config.toml
n_layer = 16
d_model = 768
n_head = 6
n_kv_head = 3
head_dim = 128
d_mlp = 1536
vocab_size = 16384
activation = "swiglu"
norm = "rmsnorm"
norm_place = "pre"
norm_eps = 1e-05
positions = "rope"
rope_base = 10000.0
rope_fraction = 1.0
qk_norm = true
attn_scale = 0.0884
bias = "none"
tie_embeddings = false
parallel_block = false
init = "normal"
init_std_qkv = 0.0211
init_std_o = 0.0
init_std_up = 0.0211
init_std_down = 0.0
optimizer = "soap_variant"
lr = 0.00254
lr_mult_up = 0.823
beta1 = 0.95
beta2 = 0.99
lr_head = 0.0045
warmup_steps = 126
schedule = "wsd"
decay_fraction = 0.581
decay_shape = "linear"
final_lr_fraction = 0.0
batch_tokens = 131072
seq_len = 512
doc_mask = true
train_tokens = 780100000
steps = 5952
dataset = "wikipedia_en"
Each number is 500 + 40 x the weight over its row's rms, rounded and kept within 0 to 999. Layers, rows and columns count from 0. Numbers have three digits each. The size before them is the row's rms in percent of the matrix's.

# layer 3 MLP gate, 1536x768, rms 0.0758, rows 880-894, columns 64-127
102:458513430502511505521488550454521512506463405465447530485511470467531502510494470525513463545486567547520501385475497482494512390524490497484517512488479522533540452481565528592486462537500491
130:491528508511504533507496504513428488499532570513504531493516526519459474517500457515567516468489415486466478514498502440549503486499539544519507509484373527594540512498520486431448533576523503
115:516546519480542443539488536518530523546469501607482488395524624467518456552440578481531512570573577456478458510474535528566494526475556411551552487540532570508545436492511504542468470510505573
103:466472447526565481450483480556546494480471466604474552512526517513478509447456481456538519505413460503518473470538468514625477512413445499415544495510457444441483540543485497501513565465522525
096:499461557642381477516504576465493575487484541487501427541573576508549535432563540492529457587455536459513466493537544501497527477451501539531532490514519474497536512538517517563487505496542542
101:530459522510586530545461412473488419452533469532553477496502382517550529489543481574497564456517486431435582485459532513501570457589549534444513453441426488507552520450506414516518484526545438
101:484516511533459495451538497442556489531473471498587536499453522520401410461528407518531548478460510507485488529488477519533545552464491493542478477608491470485537465535471429543494498566533483
087:572551437532503571516474524507512519503391555500578498482481476488511573450478539493484469489510532489492528516491478500545525519505509530492505532515483457451572521477471500466484430501506459
093:528518525554489422504507474509480416465571449567508584480512526478511449538447555469494442522509445538465491459529479524475507445507550543503489514469529492524489531500445555484444481509501481
099:444476552532518496487563553493487483502565455494536556433507441536567497517461470451547499497445512431520516505510465591540495519496505511478528480505518492498510500481524537526431456567506473
093:510467578480471596423555506429474526571527561522402515471471526498550471505413552491499462539515439485509486534479410521551479527480525447438508498492464494504479534525557591536473479542434501
092:480525479441435563570497486637460492522556489492517497480471485490575409503481505492452493511570471494471537470466495470534496485528597513488481508484523478527498502510530483531472513510411485
102:440462500449491423495527516554542503448552501455489542470512515545455451519487543477485518510521516423553488515450542493537535507412527506528498419518488517516560458529551510517521438550490502
106:499437503509580502444486523453517459486478491487505497508541543548490492459559494488547455464490492544555452512542496532421523477458541559579550421500524563466500530570428492585492490455559509
101:493526499428469523461482522432543457453526506457527518479431542476504477436554501459476504520578459502496431501469512484488511449463495486532527511491473521425523487488573483449544493510512388
# layer 3 MLP up, 1536x768, rms 0.0765, rows 880-893, columns 64-127
103:480514475512530551506491499578493538516490533536507514467532528549459465448535503510484555503551477518432453532503472400515500440476538523466493575510531484478504531458569394521466470566431425
123:511504445573512546474517557523473492527548537496540551541528494511498543601493427471528530457508358539481392527522453472522447442490547464548449407476454422499539482493456510500543569503480512
111:528449485490530480460477465478464549515499522523481517436519534445499537498517502442504555441509481442479520525502553518449446487479416545442445529414504490392450482445471499495527511566518477
102:576514563444491504491455534460471494515531533436479467554514540467461396521516574488445490481560474481417574520477476525398468470542487480461475488479558497485511461515538532520459532458495444
097:486524419407594484468480440508486444513493453498473561493426418451477469573490459524439528431531485555462487495492463473496498523520516443453513541483447521520471528504551526455552461492425429
100:473520581543525515512472421512436448456560520482541506526557446486530565524554516509529495436564429478454534469457493548596533450535555538417516444408366532418490536439553425608494415537479424
092:566513443489510511508518570551408489474526490463428474465536489486573616524460507419437433515561531510519489448480547520437458501494539544463485557446490445479524433510475569512528547467444436
086:432458570459503433511449465460445489504537486491503471514492556536522507569532487483464530567435523525425477448495519470476514450510453461536507524505546449502487454539517518507455546475515560
090:500513477458501581518475541436522580542420536474535458503513511472493532440508489509519550504450481494536459538436523492503487492482468490455478523495491509489486488506549411494520476516535498
099:466483536486516494470556499513482523533548475496492509425520416523574485493493448475532447485455554389518505505504436623537510548469455516492522483463512489493528512497531545497429456574548470
091:483517396517542417568484498573573447384474451404580498494466509471479520498569479522475543511503548503520515518517584485411515485525499519574480504520546504518508448504439420466478562415535459
091:474479544467480468532558462538481487512511491492515467515538538483527484466557469496428499505461457510522478501516554522532577543545533530473523497566467545528512504525584462554462524537544530
100:519480487477556501532495571561503481464516488461522475527537538488495470485487517455512518517504487490524511460388443506468522519467550538503476445553457472514599453490505560484449505469482447
111:536549465449424505578456478549464552526491520489484488477462417475457550550456568523490510525502467479504508522452433464562471530550478450460428531492445442491481458432555517424527508513504489
# layer 3 MLP down (transposed), 1536x768, rms 0.0863, rows 880-893, columns 64-127
105:527468525487538472504549458528501528500502484513534494585490545500478498494538527494490512482502526512546474513493517479483505473478510551507458495549501528442531533483508494466530486533488475
126:512497494448440461538493505493528515506443491505451503477417436463462522486514514489478553518446546503511575476500493509467468524560483489504495486523623506452436526492503512512544446441468518
107:516512498479580513469414472469478482561496555441504448514591524415551516535395443532505499525506459469512496543515523545490464522519494522488549478516472460506475463464507544501477477460533492
104:576517562507515460549456500505485444529491528541542459503506530466515443541583577505477524460448473452489550494498502506532505414498533455476456482507524480547528493533527539544406426508545534
096:459453474464516509510551453553417508526448458522524443424451439444470543514451476550510565453524520468485478539509458483410473507578464503472516425442494499444455494483471526424489488451480433
101:503562565486557473530444389517501543543444537478496445507488470426521530449452517535507559478577527627491461518479548516496442476502534514467471539507494536495456518469502493507421488462493498
102:428548490506439503595477494464546478439486469458478499488473454490575528438591545434455471545457544508475449472406520491446540482508505545590447545420549422511488445459472537450520492551477545
091:504596488480533433478536485463434461485528499561544537489504469552538458512504432510471505510483534538529473511512438517475477536486505476452424464461517396489426445520449563507397559531472487
097:510526517471513498540477540497489539475488478468459497473543484485491585461502467525461489521534519464479541474490541482489527457525539502544518509455473516493515543523580526529530462503472495
098:525491439435528468381479536554563484524475579538519522497463500491492579533515466506461583498496580505471518452518487467499553473539491580480546436491532504554460525438507504483491484486502492
097:454470488495445471411452431496493356501482430470554536471507521472550563431550433538480503541537553505528472519487488525467525584497523520522512518513540591469514401497484518488455565450606474
094:500488510453496585569478541492470379511437458544550490546507510488505524527455490462576556446492492571461469505450483541476500478511480538504544461521474550441537499475555497515527515528531495
097:581487487500527484468448453537523506495427506574573497500529524516514475427429522475539443539500515597491497492553417581553525515446508493523481599449467478457463493517574564486487471480483575
108:525585500482503458520435494478478452562473564510562485575456517527441504479533533523465526556554459448522467491463464502414449467602528560499497527520531462405429501528583526511518443499491480